config = dict(
    n_layer=9,
    d_model=384,
    n_head=3,
    n_kv_head=3,
    head_dim=128,
    d_mlp=1536,
    vocab_size=6529,
    activation='tanh_gelu',
    norm='rmsnorm',
    norm_place='pre',
    norm_eps=1e-05,
    positions='learned',
    qk_norm=False,
    attn_scale=0.0884,
    bias='all',
    tie_embeddings=True,
    parallel_block=False,
    init='normal',
    init_std_qkv=0.0189,
    init_std_o=0.00445,
    init_std_up=0.0189,
    init_std_down=0.00445,
    init_out_by_depth=True,
    optimizer='soap_variant',
    lr=0.00258,
    beta1=0.95,
    beta2=0.95,
    weight_decay=0.092,
    lr_head=0.0046,
    warmup_steps=200,
    schedule='cos',
    final_lr_fraction=0.03,
    batch_tokens=131072,
    seq_len=512,
    doc_mask=True,
    train_tokens=511500000,
    steps=3903,
    dataset='wikipedia_en',
)
Each number is 50 + 15 x the weight over its row's rms, rounded and kept within 0 to 99. Layers, rows and columns count from 0. The size before them is the row's rms in percent of the matrix's.

# layer 3 attention query, 384x384, rms 0.0752, rows 57-201, columns 48-95
101:40 57 36 15 28 75 67 52 65 56 46 57 70 60 51 66 57 32 52 61 14 38 44 42 39 64 70 61 60 14 22 50 43 51 46 54 44 37 67 42 79 33 49 52 06 44 54 48
107:48 74 58 19 50 35 45 58 39 68 82 46 43 43 83 38 61 86 51 35 49 57 78 50 62 64 53 57 46 40 61 62 57 55 33 52 43 60 69 34 45 42 52 18 66 20 42 34
097:63 61 59 47 80 32 44 56 55 59 43 50 54 51 35 51 61 59 41 37 45 71 32 39 53 33 42 46 42 52 45 34 35 26 71 41 42 63 53 27 55 32 59 61 46 46 65 33
102:49 44 21 53 51 27 63 63 29 82 37 43 38 28 27 42 50 27 58 67 55 41 41 69 64 58 53 43 66 39 15 74 89 81 59 49 69 41 25 58 56 42 64 69 71 51 36 38
103:54 54 33 85 37 43 46 65 65 60 75 73 47 50 30 47 72 34 46 81 21 22 37 50 49 39 78 50 18 34 34 43 42 72 43 48 16 78 34 50 60 58 57 90 61 28 48 51
098:46 60 62 48 50 68 58 56 64 74 61 36 49 74 62 32 45 37 76 58 23 47 34 75 46 51 64 40 54 67 42 53 35 39 61 29 61 54 67 55 46 90 66 29 49 53 38 40
099:59 76 45 47 27 73 27 43 39 42 26 47 54 61 35 63 80 63 15 27 33 35 21 52 48 37 55 34 46 73 34 66 38 45 60 48 01 47 64 67 50 69 65 46 47 56 43 42
108:36 67 41 37 53 67 68 34 81 54 51 50 69 71 48 39 48 41 49 45 79 55 59 43 45 75 64 56 76 38 68 35 74 44 86 44 52 62 60 36 41 45 59 63 69 64 42 67
099:63 62 46 46 41 57 53 53 48 43 34 46 89 50 65 59 32 19 64 50 57 44 43 49 38 54 57 43 51 46 66 84 78 56 47 24 54 52 50 68 42 55 26 65 67 47 17 65
109:45 49 61 47 33 52 43 73 29 33 39 82 85 21 53 48 31 69 58 49 38 36 56 38 57 67 42 68 51 38 34 52 63 57 36 56 33 47 66 44 57 62 51 65 41 50 53 22
105:29 38 68 46 52 41 71 42 59 50 39 26 30 19 48 34 67 23 44 59 36 66 33 54 54 59 36 28 47 64 59 53 43 36 42 51 22 59 47 54 69 56 56 47 42 50 35 43
106:63 24 33 30 76 49 37 40 37 30 42 60 44 42 50 62 56 42 67 50 37 33 51 51 43 99 67 42 43 52 47 74 81 41 57 47 44 43 42 31 47 52 45 45 62 43 54 52
110:45 64 77 82 33 76 55 66 54 21 45 22 54 64 54 33 54 53 48 37 49 43 49 40 48 45 73 54 73 61 34 68 51 66 43 46 42 55 43 38 47 39 37 58 38 59 42 48
099:59 47 33 47 28 33 45 38 24 33 49 51 78 40 40 65 35 66 67 35 58 55 45 49 33 59 25 14 39 64 45 32 52 55 31 39 59 61 59 52 38 40 54 50 43 64 44 68
103:41 65 80 35 42 38 58 62 51 67 44 32 67 56 44 08 11 40 45 39 71 70 41 53 36 27 60 40 59 53 72 48 34 64 44 27 44 45 45 42 90 42 48 60 59 54 39 39
108:68 41 43 61 37 37 49 72 69 69 56 41 38 72 50 43 48 15 51 74 28 82 77 20 37 38 39 55 58 55 50 63 54 64 35 52 43 40 72 11 66 40 49 60 50 53 54 56
101:58 49 63 43 55 39 62 50 31 49 57 81 65 52 63 65 31 41 40 52 43 58 62 34 41 34 56 57 24 84 40 54 49 39 73 40 57 41 38 27 59 53 50 49 45 44 18 49
108:68 68 24 42 52 36 42 72 55 24 78 77 23 34 30 15 39 47 50 45 61 50 21 54 36 52 58 43 43 72 44 31 78 52 60 46 57 30 52 64 59 58 27 36 38 62 47 33
106:48 36 60 64 20 62 51 68 34 60 63 43 59 55 51 78 36 31 40 42 30 70 26 72 31 53 70 44 53 38 55 56 66 45 63 58 26 64 51 49 32 57 62 84 54 59 45 42
100:65 20 21 56 66 52 70 42 39 47 56 48 28 46 52 42 52 36 36 53 59 66 76 42 46 43 53 63 50 44 74 40 51 38 52 38 58 35 33 69 60 78 56 48 60 39 51 50
108:47 70 50 59 27 62 42 61 66 43 58 60 25 59 67 70 66 29 44 39 63 45 20 42 28 45 48 44 58 62 51 60 64 44 81 36 72 66 42 38 51 41 41 36 53 50 47 78
104:58 44 52 30 39 54 59 57 42 49 48 72 37 30 40 40 36 46 43 63 62 44 64 33 63 62 51 61 56 79 55 82 32 38 36 47 91 67 48 62 40 46 31 42 58 25 36 31
102:60 44 58 47 70 47 66 45 32 31 55 61 55 58 33 14 39 72 38 54 47 47 55 47 46 58 47 45 77 57 35 31 57 54 10 32 53 29 35 35 68 35 42 79 70 61 44 38
101:59 24 67 44 18 51 44 64 50 37 63 31 25 51 57 36 86 40 57 59 58 31 44 54 46 57 49 79 33 46 35 73 48 36 33 32 25 26 64 55 49 26 62 55 59 59 39 52
096:49 34 32 53 58 13 69 70 54 36 69 56 56 43 65 66 33 26 38 55 57 55 52 36 62 66 65 53 37 69 49 34 48 39 68 46 40 53 51 24 26 69 31 57 36 67 52 36
101:33 24 65 36 26 51 51 67 42 67 37 73 76 42 33 50 65 62 40 33 70 39 67 23 47 39 53 29 57 72 50 70 57 64 37 56 28 74 56 45 45 60 29 57 29 51 66 46
102:46 71 23 58 61 71 55 25 50 49 40 52 35 40 39 59 48 51 65 71 69 23 59 81 70 53 40 48 58 43 53 51 37 84 74 40 56 60 35 36 49 63 51 42 57 54 67 66
104:44 56 72 64 31 41 52 48 59 76 57 69 87 50 45 49 55 50 70 61 42 42 46 37 61 32 64 51 49 58 61 69 56 60 53 44 65 48 50 36 82 41 42 69 58 62 61 35
102:63 47 57 48 27 41 66 48 72 41 54 64 59 41 43 46 39 72 45 52 43 41 44 58 40 39 34 47 35 48 53 46 69 77 42 41 74 45 34 44 35 48 53 55 46 64 36 57
103:47 53 40 64 55 63 54 50 53 51 52 34 51 93 29 49 45 78 45 51 58 94 43 47 65 41 46 40 61 45 43 34 23 44 75 63 34 67 21 32 68 63 57 50 47 71 43 54
100:50 45 42 26 25 71 51 63 59 33 37 53 52 46 48 36 71 66 60 43 37 94 66 44 18 38 49 69 60 53 55 73 36 58 22 38 48 79 45 72 62 50 27 46 35 66 38 58
105:45 83 62 48 63 71 57 44 30 72 51 34 43 62 40 58 40 52 66 41 39 84 40 55 40 80 59 59 37 50 53 21 39 30 29 68 15 66 32 46 38 57 44 53 49 61 43 70
099:86 59 69 58 53 21 62 57 45 24 60 48 59 36 53 46 35 35 46 72 72 51 49 54 66 71 50 62 37 27 72 29 33 40 53 35 29 45 50 58 44 37 73 45 41 54 74 80
101:57 40 43 26 33 50 54 49 70 35 41 78 49 65 53 75 48 13 32 41 72 61 47 61 32 72 43 52 66 65 65 39 63 33 17 54 62 56 59 37 54 52 63 65 71 00 47 78
101:58 63 58 49 59 76 70 63 47 51 50 57 41 31 58 48 64 40 39 66 60 20 53 52 38 76 75 68 51 39 59 57 54 62 61 50 47 43 98 47 51 29 44 63 42 52 76 49
102:45 57 37 39 64 53 60 37 25 42 46 57 63 40 57 47 79 46 51 54 67 64 53 56 48 34 49 14 39 78 34 56 50 38 43 51 37 72 29 70 02 31 45 57 40 49 55 45
104:69 55 31 49 41 66 73 20 61 62 42 75 24 27 48 78 40 48 64 61 60 68 43 52 47 53 33 54 39 45 32 66 74 46 59 41 46 47 37 43 44 52 87 75 65 45 01 37
104:44 60 36 72 43 90 43 54 48 36 51 31 58 66 14 60 45 35 72 08 21 47 30 31 47 49 49 40 66 28 24 44 53 55 60 28 29 37 35 58 54 45 37 56 33 55 50 39
102:33 71 50 51 60 57 47 51 43 43 43 38 36 53 53 39 69 49 09 65 58 45 25 84 81 50 36 34 54 55 44 39 50 48 49 60 45 51 72 59 62 63 38 46 41 40 49 58
108:33 74 32 71 46 26 46 32 28 33 63 67 40 39 19 52 56 56 51 72 50 30 49 38 40 46 37 62 72 64 58 58 39 63 47 48 37 48 50 58 34 57 37 35 49 58 46 32
112:68 56 47 73 37 54 52 81 33 60 63 54 43 35 38 56 29 48 42 42 39 57 34 50 22 37 38 57 80 55 37 42 41 71 65 25 65 71 43 39 44 31 46 43 47 71 56 39
110:40 54 45 32 62 61 16 24 41 50 44 33 63 38 65 15 85 63 57 56 57 73 32 29 48 59 46 38 49 64 42 53 51 79 44 52 52 57 40 35 28 51 61 61 68 59 85 37
116:47 49 40 34 53 26 56 51 71 37 80 57 58 57 43 74 57 70 59 68 62 47 72 34 52 41 49 65 36 63 26 36 57 55 57 30 31 34 23 42 59 79 50 49 68 44 44 55
102:51 58 61 35 52 36 33 55 61 18 41 61 23 58 41 50 30 35 52 36 56 50 88 39 49 37 31 31 71 50 52 21 73 39 56 56 50 38 56 75 38 37 42 37 58 50 55 64
112:60 60 63 85 69 46 51 61 65 54 55 57 38 47 40 82 39 39 49 35 40 55 34 72 73 61 59 51 58 14 75 45 54 42 30 42 40 49 65 66 47 52 62 63 69 99 39 53
097:43 32 46 63 55 33 52 62 61 44 46 25 72 66 66 30 55 61 41 64 55 54 87 68 56 40 42 17 48 60 47 62 11 59 33 47 52 40 42 65 56 63 83 51 26 79 39 36
107:76 73 60 36 61 40 47 58 45 57 57 85 52 43 45 61 54 46 40 48 51 81 47 59 55 55 48 44 49 55 54 99 51 81 38 25 67 65 31 43 30 55 61 41 51 25 64 54
106:44 38 43 40 66 53 69 44 58 44 41 43 59 49 60 88 49 42 38 75 70 26 43 41 52 61 62 78 41 48 45 63 46 58 51 42 50 59 62 45 56 43 42 54 48 38 80 45
096:69 47 42 60 43 39 56 61 52 29 47 69 44 53 31 72 41 55 31 91 51 33 46 56 51 72 38 28 35 35 48 33 41 66 21 38 32 29 45 43 69 37 54 59 41 72 69 36
099:69 87 68 67 50 70 53 54 51 39 48 52 76 58 47 61 44 35 68 41 60 52 47 70 38 56 27 53 60 63 60 35 64 31 73 19 56 31 33 50 73 53 35 43 50 58 75 32
106:29 70 59 34 62 33 57 50 28 51 14 79 36 52 46 39 84 47 34 59 49 75 50 54 37 48 62 44 68 33 49 78 68 43 47 44 36 30 47 65 43 66 46 74 56 38 54 82
106:28 34 67 29 30 48 30 18 77 45 58 29 45 47 62 47 57 37 54 53 30 44 34 60 52 52 34 53 52 41 67 85 40 18 46 21 48 43 55 48 36 33 63 54 55 26 54 50
106:67 37 51 18 61 51 21 57 56 66 55 34 59 39 36 56 40 66 61 52 59 78 45 41 33 65 48 50 47 54 42 76 49 38 44 35 59 46 42 55 52 71 72 72 59 39 41 42
099:65 50 63 57 65 55 57 42 63 53 43 42 44 65 65 29 29 49 47 38 43 64 26 37 82 46 50 72 30 39 33 24 66 54 51 48 23 54 58 41 64 60 33 42 59 27 59 47
100:34 17 36 71 80 66 57 77 61 46 43 37 44 43 49 67 27 61 52 45 81 56 44 56 51 43 61 48 45 64 49 62 53 25 26 50 58 39 60 38 62 68 27 39 30 41 55 34
098:42 44 46 43 19 75 37 50 36 75 64 52 63 36 44 47 35 36 58 49 60 38 43 69 53 47 63 54 60 40 47 72 33 50 42 34 41 76 57 29 75 50 66 53 42 41 55 33
108:74 47 49 72 56 55 55 59 58 52 34 56 49 47 43 40 56 34 44 54 73 66 52 51 33 66 39 42 63 60 67 53 42 62 53 50 42 52 48 55 56 77 66 27 56 28 64 55
099:70 55 65 70 67 32 38 57 51 49 45 52 62 40 37 37 42 71 64 36 25 58 57 43 53 55 59 63 51 74 48 44 13 58 38 50 28 34 55 62 67 45 73 51 44 43 49 55
105:52 01 65 32 64 76 34 54 22 65 67 76 32 29 78 48 70 49 48 61 57 41 28 66 82 62 31 46 42 45 54 58 65 44 43 79 70 64 57 50 54 56 52 64 32 51 49 48
101:56 53 49 33 48 54 33 77 39 78 32 38 29 75 32 41 55 70 59 44 41 50 30 79 38 45 48 47 63 32 67 38 53 38 78 58 34 41 45 23 50 62 30 22 59 33 62 64
107:74 58 50 51 47 52 60 37 51 49 61 39 47 47 60 53 55 59 40 40 58 36 50 50 60 39 39 27 46 49 25 39 52 71 24 55 48 74 53 58 87 35 54 35 45 47 31 38
103:61 68 65 14 67 47 54 46 62 30 51 59 37 58 60 52 58 39 33 63 57 34 40 51 67 49 33 82 23 27 44 56 03 54 99 38 57 50 65 47 59 35 37 58 66 38 47 67
100:74 64 59 58 67 54 29 58 50 62 53 57 74 38 56 30 47 24 43 37 55 17 45 59 59 83 65 52 34 74 33 62 56 55 20 64 44 68 51 63 39 34 46 50 75 38 46 25
096:44 49 54 24 33 76 35 43 53 33 55 46 55 50 33 40 22 36 53 58 43 63 52 57 64 47 49 47 56 46 36 54 57 39 35 52 79 27 25 64 19 64 60 46 42 66 46 35
103:41 54 56 45 89 51 29 24 41 77 29 68 74 41 35 68 54 47 75 58 42 45 55 63 48 12 58 61 39 61 61 46 40 58 68 60 11 42 65 66 60 50 75 56 58 63 49 77
108:53 64 36 59 34 50 55 47 46 41 18 62 57 48 62 75 49 31 33 44 65 72 65 71 36 76 46 68 21 32 56 66 38 68 53 26 87 72 51 40 43 46 40 48 46 66 39 27
105:75 56 36 54 88 72 53 36 40 26 60 34 26 43 80 71 20 44 39 29 50 20 30 22 52 63 51 38 49 42 29 57 35 52 56 26 50 30 54 72 46 41 42 80 69 40 43 34
096:45 31 62 80 47 38 42 45 42 49 32 47 53 27 45 61 51 51 27 24 42 50 58 56 26 58 50 71 63 57 65 44 58 39 60 57 37 47 41 48 55 29 70 48 45 62 44 51
101:42 69 70 45 62 66 46 29 25 61 21 61 63 31 43 23 41 57 36 54 62 56 49 55 45 65 56 56 61 52 60 62 45 57 62 51 64 37 56 68 38 34 45 39 51 57 33 57
101:45 25 46 62 25 54 72 79 55 48 42 33 49 81 56 71 44 40 42 51 39 49 53 46 43 57 54 29 46 61 10 45 56 35 57 40 48 49 72 99 51 35 58 77 36 65 33 66
096:51 41 42 53 37 41 61 77 33 60 20 48 37 34 51 43 60 52 52 71 49 56 66 54 39 54 52 36 36 67 83 70 74 25 50 31 57 70 50 54 41 35 45 44 61 51 79 22
095:36 58 13 59 55 46 51 48 41 69 58 61 43 48 58 64 59 52 54 64 23 63 55 43 50 49 74 41 55 22 48 36 56 32 73 54 35 45 80 47 49 40 64 66 65 29 47 64
104:34 26 46 62 82 78 45 40 55 57 64 37 36 35 43 83 47 48 55 53 48 42 38 67 44 69 46 53 61 28 18 23 62 18 52 65 58 31 51 69 59 58 32 59 43 55 39 65
103:40 55 32 36 32 43 59 31 51 63 43 43 52 70 68 48 46 44 56 49 40 74 47 38 37 65 35 42 36 50 45 48 66 54 70 58 66 11 67 53 62 41 29 52 51 12 37 32
106:38 49 71 42 64 61 71 76 46 35 44 41 45 27 62 54 46 13 61 76 49 22 36 40 32 74 58 63 39 40 54 69 50 45 35 52 41 38 75 53 45 19 34 51 36 58 42 39
098:61 79 35 37 43 35 72 75 34 62 43 47 64 49 31 74 57 48 42 49 37 46 57 67 59 40 50 47 46 34 49 48 57 51 43 71 29 43 78 51 32 58 48 52 61 33 42 69
104:33 40 67 72 42 63 56 42 41 56 56 51 35 77 57 49 52 32 64 38 43 67 51 54 40 57 52 48 30 39 49 68 81 53 52 45 69 63 40 54 59 31 27 33 46 64 59 28
102:85 63 49 51 46 44 46 08 37 28 29 28 47 43 50 49 53 52 23 64 66 49 57 57 41 35 51 47 51 50 08 41 41 45 54 25 54 50 34 43 36 39 38 69 68 61 53 55
107:44 32 46 57 50 67 56 26 68 50 47 38 32 41 29 24 46 57 30 41 49 57 64 48 73 55 57 50 75 54 34 57 52 56 58 41 76 51 65 51 54 33 17 41 41 37 60 48
093:15 60 57 27 44 39 40 86 72 50 57 55 21 67 41 54 43 56 71 44 22 51 37 34 29 31 61 66 31 79 63 59 48 50 53 45 54 64 63 13 70 24 61 53 64 49 43 62
104:68 39 21 54 51 90 49 38 28 53 67 44 75 48 40 62 32 83 30 52 51 61 79 49 57 70 73 60 46 45 54 39 26 37 45 51 48 45 99 63 41 72 66 60 25 65 45 59
104:67 68 45 66 20 18 40 41 66 49 28 68 62 46 50 44 63 53 68 49 38 36 74 63 38 35 52 74 71 50 50 78 45 78 25 70 84 52 61 41 46 52 49 66 54 44 27 55
102:39 53 58 44 47 51 51 45 39 60 30 40 57 38 70 20 71 52 33 63 36 53 56 22 31 47 65 49 60 48 40 24 70 50 43 53 39 69 56 67 22 30 45 51 20 60 54 59
102:76 26 39 74 39 23 27 36 59 39 68 22 35 54 50 60 41 64 44 50 62 35 58 57 59 69 22 57 62 56 32 29 73 64 27 65 75 48 38 70 39 55 38 48 58 74 26 19
106:52 65 39 77 47 59 38 62 46 50 35 57 59 26 32 75 47 52 33 30 48 63 47 30 50 29 55 72 34 40 52 52 52 63 56 32 67 30 32 51 46 79 48 69 56 44 66 42
108:73 35 32 61 00 46 29 35 48 47 29 64 39 34 34 48 63 29 41 45 43 33 42 74 75 92 41 75 36 54 45 62 37 55 43 40 48 28 47 39 52 34 48 44 25 16 75 52
100:58 23 45 62 46 54 22 58 70 52 71 62 70 42 56 37 56 42 37 52 30 64 59 76 73 31 33 55 38 24 56 52 31 40 37 60 45 64 36 45 68 64 53 24 60 63 79 69
104:59 70 19 37 52 49 54 55 46 24 52 47 30 59 77 61 45 83 58 50 63 44 55 33 71 63 73 23 42 49 49 52 58 40 40 50 76 46 53 35 45 51 63 31 58 20 35 34
108:15 85 41 49 53 66 37 40 03 16 34 61 54 77 69 19 33 52 67 47 59 48 54 31 59 69 56 47 45 58 58 70 53 40 42 57 36 60 57 26 51 80 28 57 40 69 56 47
106:91 56 38 38 74 36 45 25 44 48 55 32 12 62 73 43 39 16 51 39 44 29 39 51 41 57 39 27 57 76 34 08 64 52 61 53 74 32 48 62 36 18 37 38 49 43 50 55
103:34 56 17 41 42 67 58 67 79 53 54 40 46 60 62 43 40 18 41 87 62 36 55 53 37 61 31 53 40 50 59 32 21 46 71 69 39 53 55 35 62 71 56 44 65 72 48 41
100:37 63 67 50 48 43 63 35 58 30 37 29 24 61 26 33 61 66 46 45 47 47 62 48 27 45 45 44 41 28 59 61 45 47 37 55 36 53 39 51 72 75 39 49 39 37 50 55
103:52 49 73 41 57 27 40 41 51 36 54 48 42 63 48 58 34 37 49 67 35 55 68 38 35 44 53 80 76 33 55 55 70 58 19 44 67 30 59 39 71 64 38 34 62 47 55 50
096:47 38 60 78 38 46 16 69 33 57 49 41 51 62 38 26 59 59 45 61 57 59 37 25 64 42 42 39 58 61 52 50 51 40 42 52 34 54 74 43 25 41 51 44 71 51 55 42
108:66 49 46 30 20 49 58 59 66 60 37 29 55 19 41 44 43 53 29 47 19 48 62 69 50 47 42 50 56 64 31 30 48 45 51 27 43 48 40 75 21 54 57 57 51 48 26 43
111:25 59 31 34 49 23 52 38 51 28 53 69 24 10 66 52 56 43 70 15 49 63 38 29 58 44 51 60 52 62 53 55 51 52 51 47 63 57 48 61 63 15 15 81 72 48 26 53
111:37 59 59 38 54 35 58 52 57 42 51 57 44 35 57 62 60 26 39 59 35 52 63 38 35 67 80 62 48 67 56 52 43 60 65 54 64 57 41 58 77 33 53 48 55 47 35 56
101:50 80 67 67 56 41 74 66 63 32 60 43 33 46 16 44 27 59 32 34 61 49 63 55 54 48 68 45 61 54 41 78 37 57 71 64 23 58 53 52 53 55 60 32 73 52 46 49
110:41 51 77 55 43 32 39 22 46 47 43 63 87 37 45 53 43 45 37 50 47 40 43 34 58 48 21 53 27 44 48 68 24 46 45 41 62 38 41 37 61 40 42 45 12 43 71 64
096:52 32 56 80 36 57 57 24 59 52 39 50 65 86 59 37 71 54 23 68 56 62 69 55 71 47 50 67 51 32 70 64 50 34 87 57 49 66 87 51 34 56 69 73 60 63 67 50
109:59 62 18 51 40 61 29 31 30 47 59 50 56 59 76 67 61 67 48 39 40 24 51 36 58 56 20 53 53 56 40 54 61 56 40 71 68 31 14 34 58 46 51 53 44 62 28 46
104:23 47 44 54 41 63 66 38 69 52 34 61 53 58 56 54 42 39 43 75 41 07 36 28 48 69 51 68 61 44 62 36 42 55 55 76 25 78 50 69 42 71 29 31 46 40 44 18
101:69 15 75 35 60 60 55 29 49 59 39 57 70 64 62 40 53 72 51 74 57 58 89 40 45 40 44 33 08 47 56 46 61 47 18 36 64 55 68 51 63 40 39 38 40 67 60 38
109:48 51 47 67 42 52 49 50 78 55 56 65 58 47 49 51 36 36 27 51 50 48 63 22 36 39 58 58 48 14 54 62 57 65 45 57 46 71 26 36 49 64 78 62 80 29 66 54
103:68 65 42 64 74 40 51 61 53 76 38 58 74 46 36 32 48 44 42 69 52 39 60 75 65 72 68 34 17 64 71 26 55 39 46 44 61 69 38 63 32 46 40 43 30 49 85 37
103:38 46 34 55 69 33 39 31 73 57 56 50 52 73 45 71 50 50 81 62 59 56 37 50 31 41 57 44 51 58 80 64 56 52 65 62 51 47 22 43 65 71 49 46 63 38 54 55
099:28 41 19 67 59 41 46 56 31 56 56 47 56 58 66 69 56 31 68 51 33 37 60 62 48 66 69 46 55 37 73 33 64 48 33 46 27 24 57 47 38 30 62 33 48 14 58 45
099:78 52 53 41 43 53 61 49 52 69 38 19 84 49 32 38 69 55 62 52 69 39 52 48 25 36 63 65 34 39 34 59 31 30 35 45 35 38 58 39 36 57 52 48 46 43 61 28
107:45 66 39 74 41 71 79 29 38 40 58 49 48 21 48 50 51 41 61 72 45 54 50 66 57 41 39 48 52 62 26 38 57 58 31 48 62 59 54 49 37 57 38 47 51 64 56 60
112:34 70 61 40 11 69 74 46 67 68 59 54 41 67 50 41 71 38 64 39 67 62 55 52 38 52 37 57 30 42 47 56 57 53 52 41 33 70 25 50 49 40 75 32 73 56 29 79
108:46 36 78 61 55 51 22 43 51 68 36 36 69 28 78 69 82 58 82 46 53 55 74 50 42 44 69 56 61 60 54 22 35 45 60 72 46 27 53 45 53 60 52 47 61 27 78 17
098:48 40 47 73 38 59 57 76 52 62 69 46 56 33 31 39 33 77 38 35 35 50 72 30 55 42 41 15 54 49 44 67 49 53 33 61 59 66 42 43 48 38 41 88 54 63 45 61
106:38 49 56 52 76 53 75 45 50 59 77 42 47 58 66 44 14 31 40 54 66 27 50 59 64 46 43 34 34 73 64 65 63 59 39 62 52 39 63 34 52 31 43 48 37 43 15 70
101:66 38 28 37 60 54 57 47 56 74 47 43 60 68 32 53 38 80 69 33 51 57 62 47 47 42 56 42 56 35 52 61 61 36 25 68 72 54 73 35 54 63 56 47 79 34 41 55
102:62 65 54 58 60 42 60 60 46 48 43 46 56 40 49 40 39 55 59 47 40 32 37 80 27 22 47 41 76 53 47 70 60 38 57 58 54 58 44 49 44 74 73 52 33 54 52 73
105:44 29 64 56 36 65 34 27 59 25 52 28 42 46 60 84 28 38 71 72 56 32 30 58 47 47 74 33 55 70 33 48 47 31 62 31 43 24 30 41 41 47 74 62 52 58 65 59
108:33 39 50 58 39 50 16 44 76 76 63 43 58 56 50 21 46 23 67 64 54 43 61 42 59 53 36 34 58 33 52 47 52 49 21 68 40 57 25 42 66 53 69 51 69 69 72 54
110:48 29 48 54 54 24 41 63 69 58 30 45 56 45 43 89 65 70 58 33 50 69 50 33 51 29 47 59 47 39 66 34 50 48 37 51 53 24 73 46 36 65 50 48 32 27 41 78
103:61 46 60 44 34 57 71 59 43 74 57 50 77 34 57 42 39 49 38 58 68 51 46 27 40 72 66 90 29 62 68 53 47 60 35 80 60 54 64 21 45 44 48 47 73 65 74 49
114:44 32 43 50 47 59 45 67 47 45 63 61 59 45 42 17 35 65 53 37 58 51 57 46 51 46 35 43 64 58 60 38 53 64 32 45 43 42 55 31 58 42 44 43 44 64 14 48
103:42 63 62 69 45 39 67 29 33 72 47 54 66 72 54 67 28 43 41 50 52 52 24 56 40 36 71 61 71 68 49 57 59 57 39 77 44 41 48 39 88 30 61 37 50 80 33 47
105:55 50 49 43 64 46 46 50 34 51 71 41 80 13 35 48 50 47 60 43 49 31 42 40 29 28 54 93 52 29 63 74 32 53 54 40 56 42 31 48 63 52 28 41 34 48 61 60
104:25 63 45 55 82 53 41 18 68 59 48 50 44 68 74 59 70 46 35 47 48 72 61 85 65 27 54 50 55 63 53 30 37 27 51 70 70 52 55 74 33 36 40 47 77 35 52 66
112:44 60 41 65 75 61 50 43 39 82 57 67 35 48 64 41 50 84 48 09 47 59 41 63 71 46 37 49 53 52 45 49 23 52 22 65 47 64 44 53 77 32 36 41 41 72 58 65
108:50 46 42 39 59 49 42 43 82 37 56 53 39 28 59 39 77 26 32 33 65 29 46 40 45 34 20 70 37 54 67 61 58 75 56 26 82 61 41 50 33 31 33 68 55 18 70 62
107:38 59 40 48 63 45 66 29 34 66 46 26 93 48 29 13 54 69 47 27 46 36 63 57 44 58 44 63 58 32 48 72 59 39 45 57 64 46 74 72 81 27 50 47 41 58 42 53
099:30 56 40 59 55 57 47 74 50 45 54 40 33 50 37 45 42 57 54 35 54 51 69 55 71 66 61 68 58 54 65 40 53 38 36 50 63 48 40 65 42 52 52 66 26 74 51 60
105:47 78 66 39 49 37 65 45 61 86 79 70 48 32 53 58 57 55 62 44 49 35 15 37 46 54 50 46 51 52 57 54 32 73 54 31 51 59 47 47 49 61 50 41 50 69 38 80
100:29 62 40 44 45 37 38 57 37 64 59 48 60 66 48 49 39 52 47 36 44 52 67 78 43 10 45 21 65 62 49 54 56 16 53 56 26 37 46 47 56 53 56 70 58 37 58 71
096:72 44 48 47 71 57 62 44 73 67 41 56 59 52 62 71 59 35 51 68 45 73 54 62 28 39 46 87 46 48 59 36 63 47 37 51 64 38 50 45 49 35 51 38 28 08 33 59
096:48 48 63 49 41 88 38 41 63 46 53 39 48 50 52 64 53 22 29 32 40 77 74 35 67 33 80 50 26 33 23 65 35 45 37 60 60 60 46 72 61 30 66 40 47 37 76 57
101:35 56 61 45 75 36 32 43 58 75 64 57 47 35 66 38 32 59 44 54 32 51 60 49 38 62 67 40 58 50 34 50 42 73 79 53 43 77 07 33 48 54 36 39 39 53 39 45
103:83 17 70 52 42 67 57 60 17 43 48 29 59 44 79 44 47 34 53 54 61 51 54 48 52 51 29 37 45 56 54 70 74 50 39 34 51 75 53 26 43 33 40 65 45 50 40 48
103:60 58 53 62 58 42 29 24 43 66 42 65 61 58 58 19 52 40 29 31 58 52 55 53 29 39 34 38 53 28 39 53 61 73 56 35 77 24 36 31 57 39 43 30 51 67 56 49
102:44 74 56 65 54 46 37 49 83 51 55 67 48 31 46 49 48 42 58 44 44 47 64 64 73 55 49 27 34 46 68 45 45 55 52 93 49 44 73 38 38 54 22 38 55 49 57 23
112:44 45 67 65 55 50 80 58 59 49 27 53 42 48 59 85 49 66 32 40 36 80 56 43 46 63 56 78 44 51 72 37 62 34 54 71 23 65 50 54 34 45 32 61 64 50 41 54
112:60 64 62 66 46 35 67 48 62 42 45 60 47 51 86 80 42 34 53 46 47 25 64 04 49 78 30 56 50 49 51 77 76 48 62 20 28 56 66 59 44 51 58 53 55 46 56 72
102:54 38 45 52 68 55 93 46 50 28 67 34 61 60 56 42 43 65 18 15 60 30 48 69 80 55 49 46 56 72 53 73 29 60 51 31 59 62 19 67 28 57 64 65 53 59 21 35
105:33 43 46 36 37 42 32 44 20 27 53 65 70 39 46 53 57 34 68 35 48 45 46 25 23 24 38 92 30 77 61 47 60 50 52 40 36 55 58 63 80 55 46 26 56 92 47 35
101:65 68 75 46 29 88 43 63 51 50 49 19 50 52 35 53 64 51 59 38 52 59 50 60 16 55 51 20 57 18 68 32 22 37 50 32 40 49 54 63 76 69 64 54 48 65 54 50
098:41 55 26 64 51 76 49 76 83 28 42 35 47 63 65 29 45 58 64 27 64 33 61 43 61 67 42 47 28 48 24 50 71 53 50 51 53 46 82 51 63 62 31 50 55 32 42 43
104:70 48 78 35 30 55 39 71 52 63 67 52 57 51 85 18 64 61 18 78 55 52 68 46 42 56 49 62 43 33 46 61 77 60 64 44 57 68 90 26 49 41 55 61 40 39 46 51
104:63 77 72 42 60 87 59 51 78 32 25 50 55 38 46 70 42 52 56 59 52 70 64 52 90 65 53 34 43 74 40 27 63 68 23 43 35 65 56 57 44 68 29 49 51 53 82 49
100:63 53 54 32 69 45 57 35 47 31 39 38 32 36 59 63 78 52 33 23 58 58 52 43 60 48 34 43 57 45 60 34 53 51 73 74 45 72 48 59 37 41 38 71 48 57 19 50
109:47 51 44 52 35 41 63 66 57 50 55 39 52 49 84 53 54 28 29 22 53 70 53 72 17 16 89 55 68 65 61 47 65 78 61 68 70 59 22 34 52 55 40 43 34 58 68 76